From a checkpoint of a small transformer trained on Wikipedia.
Size: 25 layers, MLP 512 GELU, vocabulary 512, 5.08M parameters.
Architecture: LayerNorm before each block, rotary positions, biases, untied embeddings, attention and MLP in parallel, capped logits.
Training: a variant of Adam for these matrices, 11469 steps.
Each number is 128 + 24 x the weight over its row's rms, rounded and kept within 0 to 255. Layers, rows and columns count from 0. The size above them is the row's rms in percent of the matrix's.

# layer 20 MLP up, 512x128, rms 0.125, rows 396-448, columns 0-63
size [ 99  98 100  97 100 100 100 101  99 108 104 104 104  95  94  97 103  96 105 102  96  98  96  99  95 107 109 100 100 104 104  95 101 102 103 104 103  98 102  97  98 103 101  99  94 105 100 101 104 101  97  88 102]
[[164 128 166 111 156 142 147  96 188 118 130 124 158 128 153 153 142  99 133 132 121 108 118 153 131 121 124 159  93 107 114 133 124 147  96 130 143  90 159 112 132 128 151 104 121 105 107 116 142 130 103  97 136 107 148 148 155 149 112 156 126  95 100 100]
 [104 140 103  87 144 110 111  96 117 140  96 145 120 109 142  85 141 136 114 113 168 177 100 123 111 114 125 143 111 137 158 128 184 126  85 143 137  92 135 132 121 115 116 160 117  86 121 151 149 116 149 165 159 126 103 122 140 170 120 125 127  98  98 129]
 [133 177 131 106 141 108 115 130 123 152 132 148 150 123 154 120 115 135 132 132 165 146  95 133 173 162  98 125 105 112 133 178 149  98 102 127 173 115 148  88 114 121 143  93 143 130 127 108 141 144 124 163 143 112 141 155  87 197 103 135  82 112 113 137]
 [137 140  95 134 117 146 113 117 129  87 136 137 116 120 119  75 117 148 136 108 186 112 127 127 116  94 172 167 110 132 162  66 112  84 147 109 143  93 172 134 131 120 130 142 175 120 106 112 140 106 140 130 142 141 140 153  83 113 141 143 176 112 133 137]
 [132 155  95 181  90 128 176 151 137 135 126 156 125 116 165 111 135 132 123 100 144 134 132 142 121 134 121 103 116 132 139  93 161 157 125 149  93 142 127 145 129 116 108 157  91 131 137 100  94 124 128 151 145 138 157 104 103 138 150 101 130  73 122 140]
 [129 131 137 130 113 110 119 151 139 156 162 138 113 170 107 122 115 123 101 104 139 152 140  98 141 149 149 130 117 116 117 109 176 133 125 120  91 126 167 113 125 108 102 181 127 135 153 159 135 104  99 169 141 120 168  78 125 116 144  93 138 120  89  71]
 [ 89  84 107 105 111 123 118 183 138 114 151 135 143 138 174 124 158 131  86 140 150 106  85 174 109 138 120 117 150 162 118 125 162 122 154 166 139 128  91  99 130 125 164 125 130 132 150 174 121 158 132 141 145 145 158 111 116 161 146 135 109  97 130 124]
 [ 84 109 132 168 126  98 189 122 105 108 109 102 151 121 150 118 126 132 133 122 172 157 102 135 138  94 126 149 122 156 192 112 135 114 149 146  90 124 149 157 114 116 201 165 100 112 127 115 162 181 142  77 142 102 103 153 132 131 125 110 138 103 127 125]
 [127 147 136 106 202 114 157 151 169 157  98 113 147 105 155 124 126 167 118 145 127 132 145 113 139  99 122 148  98 110 139 146 106  98 100 151 166 167 119 134 144 155 120  68 161 121 144 136 129 119 136 149 115 103 105 128  94 110 136 124 150 105  78 125]
 [152 158  95 140 123 142 169 151 118  99 123  96 126 100 143 109 143 114 117  93 111 100 132 113 117 165  84 148  61 141 133 171 168 167 141 162  77 112 140 113 127 155 138 122 116 143 130 116 106 154 151 149 138 113 112 124 166 128 137 102 164  89 101  91]
 [119 154 114 117 137 126 140 155 148 121 129 135 168 130 146 150 128 120 128 118 136 103 148  96 153 173 116 139 113  96 168 139 117 114 143 128 117 147 167 176 124 103 134 116 150 107 112 142 145 115 115 171 140  71 109 148 120 159 114 117 119 108  90  95]
 [144 149 155 169 132 144 133 140 143 140  81 126 125 160 108 123 123 101 107 127 146 102 148 112 152 143  70 174  76 158 120 143 124 107 118 123 112 120 138 112 101 170 132 117  98 111 142 108 121 121 182 207 143 126 143  91 108 128 144 164 140 109 140 114]
 [112 132 116 124 114 169 121 115 119 125 107  94 132 159 128 111 127 111 138 121 134 123 151 109 145 153 175 113 133 134 129 122 200 111  98 156 104 112 136 114 139 121 167 157 143  69 155  83 142 128  93 145 166 123 128 113 138 137 125  64 132 144 153 113]
 [ 77 148 152 150 157 147 133 160 162 112  85 102  80 107 169 112 169  87 131  82  99  95  96 153 122 134 131 169  79 132 103 141 125 132 160 122 147 139 115 104 130 125 128 145 136 117 140  90 136 127 148 157 137 103 113 151 147 156 149 158 166 153 150 133]
 [ 99 132 112 125 107 101 157 109 140  38 121 117 140 116 119 108 125 118 144 101 125 148 134 142 134 142 100 103  82 104 153 139 135 177 114 123 125 111  92 128 143 119 120 130 113  87 112 146 140 111 104 142 131 122 117 124  94 127 150 157 112 153 153 134]
 [130 161 127 110 143 155  98 104 138  95 127 117 125 109 115 111 147 152 112  88 142 132 149 126 152 126 131 170  86 116 127 177 216 128 129 129 116 134  71 161 150 141 145 125 113  99 171 132 145  94 145  91 182 143 134 119 124 118 152 101 153 143 131 118]
 [112 131  87 165 105 139 141 125 110 148 133 141 128 149 103 143 136 165 153  86 130  85 140 125 125 156 118 157 116 128 124 168 133 150 132 138 139  87 126 116 119 138  98 147 105 104 137 131  97 104 152 149 172 133 138 190 135 129 109 100 167 111 122  88]
 [130  91 167 108 111 140  94 116 152 105  85  99 175 144 169 172 103 103 112 134 169 147 124 152 112 152 101 145 126 118 110 112 130 114 103  97  86 103 150 121 154 126 132 115 112 145 133 128 119 113  85 125 178 161 134 134 159 168 121 107 114  70 107 121]
 [131 109 158 128 136 119 136 146 125 111 149  95 155  86 111 155 136  76  95 132 119 138 120  99 112 132 132 169  88 127 127 142 155  94 101 134 134 130 130 121 144 123 186 148 133  84 111 153 110 154 169 152 158 113 123 119 130 125 145 126 153  69 134 123]
 [ 70 163 180 145 121 128 101 153 113 124 109  53 125  94  94 143 138 112 132 125 113 120 123 133 113 127 112 134  77  90 136 154 136 138  82 142 125 122 100 141  75 123 118 122 122 139 155 108 167 150 100 182 155 107 132  98 125 156 156 146 155 110 129 110]
 [187 132 142 174 131 148 101 151 170 119 121  93 144 135 146 127 117 158  80 150 150 148 118 143 140 147 110 129 135 138 135 109 163 118 146 137  72 110 173 151 132 107 136  78 109 147 160 184 140 139 172 144 142  65 136 129 128 104 139 104 126 135 132 142]
 [137 167 103 111 118 115 148 139 117 149  94 120 129 116 125 131 105 142 103 130 137 107 145 138 169 124 133 132  86 138  98 118 164 161  69 141 100 126 145 120  96 144 182  97 123 115 127 157 111 143 122 108 167 111 125 114 149 148 157 123 102 139 127  94]
 [137 126 149 106 110 129 162 140 123 176 145 160  95 124 131 127 102 134 122  79 110 111 117 142 125 131 162 124 158 119 144 156 104 102 134 130 112 133 140 154 133  85  89 123 158 108 148 118 124 115 166 140 151 128 116 143 100 156 137 108 130 101 107 113]
 [123 124 114 157 127  82 154 144 104 140 118 137 161 145 124 151 130 123 106  99 128 139 159 176 136  96 106 119 125 169 129 136 123 118 143 109 130 131 111 140 131 131 122 109 116  94 139 123 120 136 164 152 146 134 143 127 158 180 140 103  97 143 103  91]
 [121  98 116 109 146 122 154 147 106 138 116 139 115 137 141 137 129 107 114 117 132  96 142  96 123 129  80 155  85 152 113 137 107 116 131 191  75 117 153 144 151 144 144 105 135  87 141  72 123 172 144 169 158 114 140  94 116 153 138 137 151 117 118 150]
 [121 123 126 153  80 140 150 137 135 119 146 132 143 149 121  78 141  97 139 109 122 158 166 137 110 104 148 139 130 114 134  74 139 118  92 117 137 142 121 114 156 113 172 119 129 124 107 139 169  97 139 146 156 131 122 116  72  94 141 117 136 117 115 111]
 [105 156 106 109 148 133 145 139 165 123 111 139 153 127 167 136 152 117  93 164 109 135  70 127 120 155 108 132 128 144 138 119 125 115 126 189 107 143 138 160 141  89 142 113 164 115 132  91  96 151 160 134 144 107 154 120 139 150 139 141 106 104  85 105]
 [129 170 121 155 138 149 117 134 114 128 116 143 152 135 169 114 142 108 115 135 132 141 137 137 114 126 103 139 118 157 163 114 161  77 135 102 133 137 110 114  57 154  76 112 112  84 123 135 162 102 152 137 138 141 148 161 126  89 106 120 102 145 169 129]
 [142 155 154 128 128 104 111 104 117  75 117 129 119 131 120 133 118 155 151 109 128 102  68 179 168 210 144 182 113 157 164 146 124 115 137 137 122 130 143 134 115 131  87 104 159 135 110 126 170  99 135 158 146 112 183 142 134 151 135 145 107 140 126 119]
 [132 126 105 116 123 118 157  88 163 137  87 102 150 132 125 133 104 148 111 113 150 124 135 110 134 110 107 132 124 118 119 129 139 119 134 152 123 133 122  93 123 141 158  92 169  94 158 155 152 156 166 125 175 148 122 123  78 169 153 146 112 131 164 128]
 [111 113 118 129 111 137 105 126 105 125  87 127 154 108 144 115 115 120  88 135 150 150  79 145 131 116 136 131 101 175 137 150 145 143 111 140  89 119 127 143 128 140 144 148 135 106 140 140 133 137 146 120 161 131  85 123 109 139 116 117 130 145  92 131]
 [ 90 184 156 165 203 102 176 141 141  65 146 112 110 130 110  89 131 135 129  83 135 115 145 130 122 113  92  96 120 124 165 138 111 174 124 141  97 143  61 124 114 139 143 129 118 142 140 148 143 143 142 175 142  98 132 129 102 137 111 135 163  92 130 110]
 [185 110 106 139 147 108 127 161 161 131 144  93 136 150 122  96 143  74  97 134 116 143 150  90 139 140 107 137 107 139 140  94 108 100  84 109 137 102 107 167 135  96 156 124 191 123 120 150 117 101 156 156 149 143 134  89 126 144 120 163 125 129 167 140]
 [ 90 117 120 132  84 105 143  91 182 131 111  93 155 132 150  95 133 159 117 125 128 131 132 105 111 124  97 126 111 165 205  81 124 134 114 134  91 112 135 140 137 130 131 100 169 106 141 115 162  97 143 118 158 128 143  98 105 131 100 166 157 121 157 104]
 [118 161 166 141 117 129  95 172 106 188 139 132 118 138 137  96 187 120  91 105 131  99 122 119 137 183 110 128 109 147 161 150 139 139 104 127 140 106 132 131  93 116 131  95 162 138 158 128 129 114 147 134 138 110 131  95 119 116 153 122 136 147 111 124]
 [115  96 119 116 128  95 122 162 119 164 122 116 124 152 149 185 121  84  99 118  96 127  95 142 126  96 130 153 129 148 101  96 143 136 110 117 125 119 134 117 117 125 131 127 144 116 198 143 128 124 123 169 153 130 110 120 143 149 130 135 115  88 158 110]
 [ 77  91 106 122 130  83 134 123 129 133 159 120 124 120 135 101 145 134 122  64 157  94 110 146 101 106 164 115  78 143 191 135 136 123 142 112 108  90 118 125 137 129 172 104 109 148 156 100 139  87 159 192 155 100 138 134  89 111 136  97 110 146 127 109]
 [118 171 128 194 140 130 146 175 127  95 109 117 119 130  92 149 151 110 127  95 142 124 119 147 155 111  96 116 118 138 163 101 168 127 114 181  87 125 122 163 148 124 114 135  96  95 146 120 108 130 160 127 135 122  94 118 146 123 112 119 165 137 134  78]
 [151 152 148 131 132 124 104 127 143 101 105  98 162 129  98 110 117 129 107 121 154 122 160 145 119 174 123 102 149 114 101  99 126 148 155 173  99 158 128 175  89 171 140  91 110  99 105 198 118 104 139 103 135 117 123 131 130  97 111 149  92 124 116  90]
 [105 107 107 155 151 109 107 146 131  80 106  96 140 173 174 126 174 127 113 135 134 165 151 106 113 126  71 145  83 140 125 104 150 116 118 146 113 119 136 120 123 188 126 103 104 136 166 113 112 143 158 141 158 111 111 104  78 123 124 148 153 129 138 161]
 [108 176 139 145 158 157 115 142 107  92  90 113 140 119 112 120 134 137 124 122 161 110 134 140 140 152  99 149 121 143 134 170 139 130 126 135 165 123 140 104 150 133 172 140 103 129 139 115 108 146 155 126 153 139 213 106 127 124 128  92  90 141 114 121]
 [131 122 138  96 100  86 149 138 150 151 132 139 110 150 135 158 100 131 120 135 159 130 137 131 107 161 108 158 136  88 114 140 145 115 110 133 126 122 177  98  94 173 131 124 121 113 156 141 148 120 136 137 145 146 135  65  87 153 142 159 109  84 121 101]
 [149 159 122 105 141 161 131 158 152 149 128 138 142  77 123 119  99 123 152 138 113 119 112 154 150 128 139 104 110 132 145 141 133 139 110 128 139 108 153 136 139 107 140 142 167 109 146 160 148 114 177 126 135 146  90 113 118 130 149  39 127 140 107 134]
 [133 106 118 147 123  92  77 105 139 125 149 126 109  97 109 139 175 131 116 131 129 124 149 102 138 138 136 132 123  76  84 143 152 107 158 140 122 160 131 172 111 145 132 163 118 111 131 130 107 159 151 124 156  80 129 145 100 166 149 172 130 118 146  86]
 [123 121 144 172 124  96 110 126 130  89 103 139 130  71 136 106 154 114  86 140 145 129 142 157 138 133 144 162 102 104 151 133 101 112  96 125 108  84 136 152 113 122 146 111 121 110 168 150 128 145 120 117 126  92 154 140  99  95 173 116 101 101 125 137]
 [107 140 154  81 144 167 108 126 167 122 116 105 100 164 111 111  69 136 166 143 110 130 114 132 156 155 104 132 111 124 126 116 128 157 116 131 120 166 148 115 153 121 123 117 118  83 164 138 134 138 102 126 139  81 136 148 163 158 147 154  94 161 139 127]
 [ 99 153 101 117 153 112 121 129 149 117 122 113 138 130 108  78 167 165 106  90 106 127 117 130 109 120 143 180 105  92 137 119 131 142 116 161 105  85 111 138 130 119 102 116 169 139 162 110 134 107 146 154 172 149 107  81 111 101 157 133 124 159 181 154]
 [101 167 100  90  83 140 135 129 137 114 157 115 126 119 119 136  98  95 126 134 134 107 152  53  89 131 156 124 121 178 117 121 125 105 118 130 141  80 124 176 121 131 135 119 128 120 130 146 153 136 157 141 145  87 107 112  84 101 126 134 123 115 144 106]
 [141 109 124 161 125 160 123 147 128 118 133 135 109 108 129  77 149  54 127 145 123 134  92 112  96 108  78 114 141 114 101  89 163 118 121 123 136 110 158 166 117 130 150 154  99 103 166 163  95 110 139 166 165 146 150 171 149 117 132  95 146 106 122  88]
 [115  90 112  97 144 125 155 117 175 126 126  78 107  97 121  80 126  74 148 122 117 130 175 136 145 133 117  85 171  95 118 126 173 133 112 138 114 117 141 130 143 132 147 125  83 133 150 132 133 118 175 154 158 123  98 117 130 105 159 139 171 142 118  93]
 [145 154 122 152 181 153 111 139 139 142  98 138 109 118 125 138 154 112 162  99 123 118 128 116  96 132 136 202  81 120 135 104 122 147 119 118 119 108 142 145 129 129 137 184 116  97 167 128 135 118 121 134 123  55 125 100 116  95 145 154 165  89  93  91]
 [113 159 149 110 162 144 151 144 148 132 135 131 148 161 195 113 120  76  80 114 164 128  63 122  97 139 163 125 148  98 172 114 143 105 135 140 157 133  99 158 136 116 103 145 127 109 139 135 100 148 137 128 123 160 136 113 109 135 128 114 139 160  75 116]
 [102 135 150 173 147 106 125 173 151 102 119 126 150 134 136  95 135 138 110 116 170 155 125 120 131 104 106  90 112 101 166 131 159 139 171 119 100 130 110 115 104 143 145 152 103 118 158 165  79 123 137 123 137 106 113 109 128 129 132 112 105 111  91 103]]
# layer 20 MLP down (transposed), 512x128, rms 0.126, rows 396-447, columns 0-63
size [101  96  97  92 103 104  96  98 101 119 101 108 104  88  93 101 104  96 112 100  94 102  99 104  97 111 103  95  95 108 111  87 103  99 113 112 106 104  98  94  92 101 101  97  96 107 106 104  98  96  96  92]
[[ 88 134 114 112 116 102 148 110 132 180  90  92 143 146 177 102 137 136 169  96 162 144 158 130  90 134  95 114 130 149 133 143 119 115 168 128 131 107  92 117 128 118 100 116 143 140 203 122 104 114 154 149 112 119 140 162 122 120 131 123 152 127 132 117]
 [116 112 140 130 124  97 113 163 159 125 170 127 163 136 158 138 102 138 169 125 146 129 165 113 144 111  75 146 123  96 140 116  90 104 147 150 116 153 129 123 127 135 104 111 135 128 102 120  89 147  98 163 115 148 127 127 127  88 156 159 118 110 130 134]
 [151 109 113 180 138 106 194 121 158  98 147 117 125 141  98 151 128 139 117  84 102 150 130  92 116 176 130 130 153 120 132 116 143 130  99 139 106 113  82 122 136 123 161 146 146 117 102 106 190 130 139 124 185 123 158 136 137 103 129 149  50  98 119 166]
 [137 116 108 136 102  80 126 134 145  69 105 141 151 136 131 158 168 129 171 165 122 113  74 109 128 169 101 165 105 164 134 133 119 109 117 118 115 166 142 141  81 135 156  92  87 156 128 106 154 128 107 132  93 112 136 157 152 147 135 126 127 127 117 136]
 [125 179 122 111 118 137 157 127 127 146 147  90  96 127 156 180 101 176 154 183 120 146 151 143 137 143 165  86 176 138 127 106  89 125 131 139 146  88 108 105 138 161 147 134 165 162 134 156 144 138 114 148 109 159 118 116 124 133 101  87 119 120 147 158]
 [103 101 132 157 141 169 128 102 113 110 155 124 120 139 136 112 106 106 141 116 139 139 125 115 125  91 179  94 135 168 158 126 122 107 139 156  88  83 127 156 133 125 137  97  95 132 138 114 129 149  84 132 124 128 117 127 118 142 118 146 154 140 118 142]
 [107  95 141 109 134 148 152 131 153 115  97 112 150 140 103 111 139 108 168 139 116 164 143 118 130 164 156 140  89 114 138 150 167 117 107  87 160 190 106 123 128 159 166 160 132 161 111 119 131 118  97 103 116 116 127 131 134 129  98 102  88  98 122 128]
 [119 130 146 155 171 108 142 148 158 136 108 148 133 114 116 104 142 158 126 155  73 118 137 130 149 197 106 143  68 159 135 134 111 115 106 131 114 155 136 116 138 136 130  94 136 146 148  90 134  70 106 168  95 145 127 150 108 101 119 132 134 113 127 135]
 [148 132 113 156 111  98  93 114 123 115 125 143 121 132 116 107 110 107 148  96 108 125 127 163  67  76 162 115 159 147  92 125 171 143  96 140 135 159 153 163 106 133  96 144  98 148  81 131 127 110 114 107 222 144 140 136 151 131 140 126 119 160 141 121]
 [145 133 122 113 135 134 160 113  89 127 178  89 126 125 128 132 105 140  98  82  97 136  95 111 101 119 140  96 137  98 141 132 129 125 143 110 164 145 105 143 120  95  97 145 108 127 154 148 144 100 126 125 102  93 166 153 129 110 148 170 154 139 132 134]
 [157 150 107 127 111 157 115  95 126 151  92 110 135 128 129 122 125 136 151  89 160 139 149 133 138 115 123 128 170 125  77 145 157 156 138 107 118 120 101 107 146 146 132 132 142 115  95 106  93 150 112 128 121 171 132 135 151 149 108 118 117 131  75 155]
 [148 140  94 130 147 126 147 142 105 125 150 136  82 151 127 137 141 104 106 107  97 113  98 174 116 121 144  99 146 119 162 111 111 111 149 140 159 139 121 126 137 114 115 165 123 142 182 146 151 180 138 121 145 104 115 154 133 140  90 126 110  98 138 157]
 [146  88 117 119 132 107  57 124 114  92 150 137  85 159 153 139  88 130 148 138 115 120  99 119 133 101 145 151 128 130 114 131 101 118 120 149  91 120 138 174 102 142 131 159 111 106 116 163 108 139 100 122 139 129 103 124 151 137 142 177 133 130 170 107]
 [122 136 119 150 121 126 119 133 128 112  86 103 111 136 154 121 125  98 165  78  81 124 106 147  72 150 124 117  97 100 143 125 166 131 141 140 115 136 134 143 135  91  55 141 126 137 121 160 137 141 104  92 112 119 101 141 109 144 129 146 118 101 145 136]
 [ 97 152 177 103 108 132  96 182  78 139 112 172  90 111  96 114 102 144 156 123 144 172 116 124 135 130 144  68 146  96  79 111 123 125 102  90 140 161 117 133 131 131 144 123 127 138  92 157 133 115 122 145 124 151 124 127 100 142 114  77 143 131 136 159]
 [ 99 116 146 105 133 143 146 170 138 152 179 100 132 114 136 132 138 135 169 173 129 122 128 129  68 111 147 111 154 160 160 123  71 148 138  94 159 105 108 124  86 125 128 124 145 126 137 105 154 134 105 137 100 148 154 126 116 140 129 129 142 103 151  97]
 [139  78 132 145 119 111 121 151 151 120 147 124 118 127 109 143 100 118 109 154 114 122 125 116 149 122 119  68 116 150 150 129 106 142 149 114 136 137 135 131 172 129  91 128 119 163 100 126 125 137 127 140  98 162 106 183 106 172 112 104 117 160  74 131]
 [126 177  86 168 140 125 130 107  99 106 122 147 102 129  95  91 127 153 139 132  89  91  74  95 126 154 127 132 107 117 161 118 154 136 126 113 130 145 118 150 130 124 157 122 119 124 112 167 141 124 123 102  60  98 124 144 124  99 116 157 146 146 168 130]
 [148 108  86 147 129  84 137 130 126 121 131 137 141 132 115 117 161 128 126 127 112 164  95  50 151 131 128 136 123  83 125 107 116 133 142 135  95 129 133 135 143 143 143 121 174 129 150 118 138 115  90 158 133 169 106  98 140 140 115 191 119 125 104 150]
 [103 159 113 110 126 134 143 155 123 122  98  83 134 130 143 103  71  83  93  94 136 141 126 109 137 142 176 119 137 106 106 127 139  93 125 140 122 182 112 124 140 170 149 148 127  99 115  96 136 127 101 140 184 143 127 112 131 157 142 101  94 120 127 154]
 [ 95 116 119 124 138 115 153 114 128  92 133 173 155 144 130 150 149 119 134 154 124 133 132 114 133  86 151 131 118 127  48 153 146 135 113 121 114 117  95 127 101 132  78 155 154  93 131 121 113 120 121 130 134 137 151 157 164 109  94 143 131 187 125 115]
 [116 126  77 125 126 111 115 117 109 157 164 119 108 121 121 139 142 138 146 180 156 100 126 101 155 130 130 163 123 147 124 142 107 173 124 105 146 106 118 137 146 139 116 143 113 139 150 112 132  96 126  77  91 115 150 119 132 162 197 149 126 115 143  92]
 [171 103  89 143 155 150 143 133 132 129 122 117 139 123  99  95 140 138 126 133 153 130 142 137 126 128 146 101 114 114 172 116 111 115 115 139 142 137  97 105 140 128 139 125 146 154 115 146 193  86 104  84  85 141  64 162 133 131 129 109 135  76 141 172]
 [172 146  96 172 116  95 127  95 135 141  98 136 125 119 120 136 153  99 153  93 153 161 157  94 127 125 131 126 173 145 137 133 135 161 181 119 145 161  75 148 113 118 108 116 132 127 148 133  92 160 118  92 158 131 117 151 102 121 170 141 148 150 164 161]
 [100 104 155 111 104 154 149 130 106 144  68 109 125 128 165 126 126 125 141  76 152 141 122 145 122  83 127 158 112 112 107 108 138 105 149 161 158 146 136  86 173 109 128 120 161 144 143  99  97 137 154 153  93 167 144 146 122  94 139 113 140 104 102 156]
 [117 126 128  83 135 135 121 118 116 157  93  86 105 101 135 100  92 139 125 134 130 122 132 137 141 154 105 150 114 138 114 149 122 146 157 128 136  95 144 153 100 175 120 158 127 161  99 157  95 145 161 114 160 114 149 152 122 133 159 104 123 161 147 126]
 [159 145 134 120 134 145 144 100 165 113 154 168  88 142 144 108 122 164 150 174 133 135 114 107 133 143 150 149 118 107 129 118  94 153 142 126 107 126 127 132 141 115 166 143 142 132 138 113  98 124 132 101  95 161 160  88  90 155 124 113 128 128 100 101]
 [140 143 121  95 106 101 121 127 132 158 107 129  93 174 135 162 125 126 145 143 111 103 138 152 127 130 148 142 153 111  60 117 155  99 128 140 122  84 106 111 102 129 137 140 133 185 211  93 137  99 127 169 175 137  97  96 140 145 145 116 114 149 115 165]
 [ 84 135 141 140 107 129 154 151 153 146 177 137 166  99 130 115 149 119 126 134 139 130 128  97 114 105 141 113 183 121  86 105 119 141 125 148 111 107 109 126 125 130 143 114 116 128 167 132 105 144 140 130  35 133 119 123 143 134 127 159 150  96 140 144]
 [106 161 110 117 116 149  97 106 122 127  98 143 140 109  98 135 161 154  80 149 117 164 138 110 111 130 161 110 150 107 152  74 125 154  98 133  88 142 137 123 148 152 125 145 158 120 105 129 141 135 136 125 142 125  79 105 100  75 106  87 127  97 125 112]
 [112 119  99 112 125 135 138 130 124 167 141 129 160 108 129 138  79 106 152 102 117  92 126  85 121 131 125 123 162  98 116 134 165 109 131 145 132 145  99 103 119 132 129 149 161 134 161 137  98 159 135 183 107 102 160 130 156 126 127 112 123 150 122 152]
 [138  95 136 104 117 140 136 118 140 152 108 146 153 104 126 151 133 116 114 113 139 169 107 123 160 120 146 144 141  56 126 153 100  89 135 134  87 142 165 105 195 152 197 145 159 111 153 127 147 143  92 168 120 100 134 151 149  91 101 129  91  98  86 153]
 [115 130 112 185 108 121 167 135 118 144 159 153 142 120 160 141 103 101  96 147 111 116 129 105 107 110 106 122 140 171 134 145 123 104 128 134  89 136 129  84 131 107 159 132 101  84 124 144 126 132 139 120 122 120 134 138 137 133  93  77 125 115 165 138]
 [123 137 129 115 139 123 143 132 137 171 171 130 171  97 133 155 175 143 127 115 102 106 153 163 160 111 146  95 135 135 159 118 129  93 124  75 122 112 120 127 141 114 122 134  88 122 119 151 162 180 167 118  94 104 144 121 166 104 114 125 106 120 115 152]
 [164  99 136 129  92 122 111 130 140  51 108 100 125 124 115  89 153 117 138 190 142 164 160 106 130 139 153 124 132 106 143 112 136  62 130 154 133 148 174 130 139 134 160  97 126 129 131 157  88 133 183 135 180 133 157 117 144 134 104 133 107  95 144 127]
 [139  99 165 141 103  92 161 124 149 130 160 108 109 148 130  96 130 171 132 190 122 132 154 120  92 118 123 165 132 135 111 161 131 117 135  81 129 154 113 129 127 149 177 127 108 143  86 116 115 118 112 165 114 103 145 140 133 101 107 122 166 142  96 108]
 [ 89 117 156 134 136 139 121 119 110 169 132  99 137  85  83 131 119 146 121 121 103 120  99 119 171 154 114 126 163 136 102 116 120  91 134 121 137 176 147 125 151 134 163 131  94 130 136 142 144  61 120 170 155 146 135 124  91 113 127 113  92 158 119 134]
 [101 117 145 142 171 150 153 129  90 114  82 159 136 163 101 120 124 113 133 155 108 133 122 122 133 123 140 180 184 102 131 114 149 124 112 163 127 150 144 114 158 121 138 126 114 128 119 120  83 126 118 160 120  93 169 129  98 114 100 114 120 150  90 107]
 [142 128 101 148  98 122 114 122 124 124  93 132 135  64 107 140 110 143 152 126 145 159 132 113 128  82 118 144 149 138 153 184 123 138  78 114 180 115 132 119 115 125 119 120 120  96 167 118 147 170 134  64 166 109 111 131 134 146 114 136 123 142 127 173]
 [144 176 142 109 119 130 138 133 154 104  98 109 149  91  93 155 135 143 110 185 138 133 133 115 138 120 119 150 159  94 106 131 120 131 127 151 149 164 128 110 142 152 119 124 127 123 104 107 135  97 142 142 171 106 113 135 142 123 169 128 110 122 142 133]
 [103  94 153 145 111 117 148 142 110 114 171  78  94 141 140 141 131 160  89 179  72 115 125 155 158 110 124 145 100 109 110 113 100 133 115  91 133 156 131 166  94 137  85 118  92 110 134 123 150 132 130 139 137 121 111 158 155 115 122 173 156 112 111 117]
 [124 117 159 106 106 133  92 118 156 152 150 136  87 135 102 123  92 161 101 147 141 110 121 111 125 102 158 145  92 151 167 146 128 111 153 146 102 157 127 135 135 117 163 169 120 120 107 117 129 146 131 112 145 149  66 115 130 139 159 119  85 105  93 131]
 [150 107 130 160 129 146 170 134 179 149 105 167 159 128 124 153 133 143 157 136 107 138 143  93 177 157 111 107 126  88  88  92 132 134 164 132 140 139 128 131 122 113 124 155 138 137 127 111 150 157 142  71 118  98 104 124 157 104 101 119  86 141 112  99]
 [157  98 145 143 119 114 149 162 120 120 132 143 153 140 112 122 110 138  90  91 166 151 138 151 132 125 156 142 110 135 161 114  88 136 139 108 108  87 120  57 102 117 116 115 139 139 141 116 147 142 122  80 136 123 124 117 167 123 120 106 143 148 185 162]
 [148 160 130 147 131 108 141 109 102 130 126  97 116 144 136 111 148 104 130  92 174 159 148 147 116 107 150 133 111 142 113 146 179 116  98 119 105 139  82 144 100 120 143 132  86  73 132 127 125  81 101 161 163  82 147 170 135 117 132 151 104 144 137 134]
 [131 111 129 101 128  87 164 111 110 142  99 115 134  94 171 159 137 108 109 140 125 126  98 127 157 145 133 128 131 153 118 159 114 125 162 140  97 112 115 146 163 155 127  86 128 121 157 125 126 116 173 138 134 189  74 143  80 147 161 112  87 119 111 132]
 [109 170 131 129 122 120 150 138 135 117 126  88 141 120 116 110 145 132 140 125 116 116 174 155  97 132  89 145 129 132 132 113 125 112 117 121 117 138 148 106  96 142 155 112 116  69 144 129 150 104 116 159 137 155 141 122 100 149 147 107 125 118 189 137]
 [189 128 178 114 118 128 163 111 143 121 144 160 131 126 118 115 120 127 144 139 134 101 146 103 134 123 155 175 126  78 149 141 134  93 114 130 157 106 136 133  98 128 114 118 129 133 143 131 122 108 150  98  89 134 108 138 179 156 140 158 156 153 122 118]
 [ 94 129 119 146 132  96  95  98 161  73 124 161 137 161 137 148 147 125 146 136 136 124 159 139 109 105 128 132 133 159 131 139 137 132 135 139 116 151 136 135 145 137 134 153  81 154 122 157 111 136  94 123 116  97 115  83 142 119 182 127 100 120 151 105]
 [106 106 137 149 146 141 178 142 164 149 160 123 142  98 131 103 134 123 131 171 129 161 125 135 140 112 158 123 112 102 114  84  89 113  93 129 112 111 116 107 127 135 142 127  97 136 129  72 188 149 116 111 126 156 161 126 136  83  75 123 134 152 132 123]
 [173 102 106 163 133 146 106  65 166  99 133 129  98 130 142 130 108 106 113 159 147 134  88 115 139 150 107 121 143 118 129 156  92 175 122 117 122 115 100 130 120 142 138 134 144 107 106 159 125 103 119 124 181 161 116  99 109 109 140 137 146 193 125  85]
 [143 122 136 151 120 103 125 102 153 145 120 148  99 124  91 149 155 106 163 103  89 107 105 156 109 143 120 136 144 158  95 122 120 178 119 171 143 140 131 140 136 124 140 168 102 177  95 126 133 136 140 110 226 132 132  89  96 123 167 133  84 110 126 114]]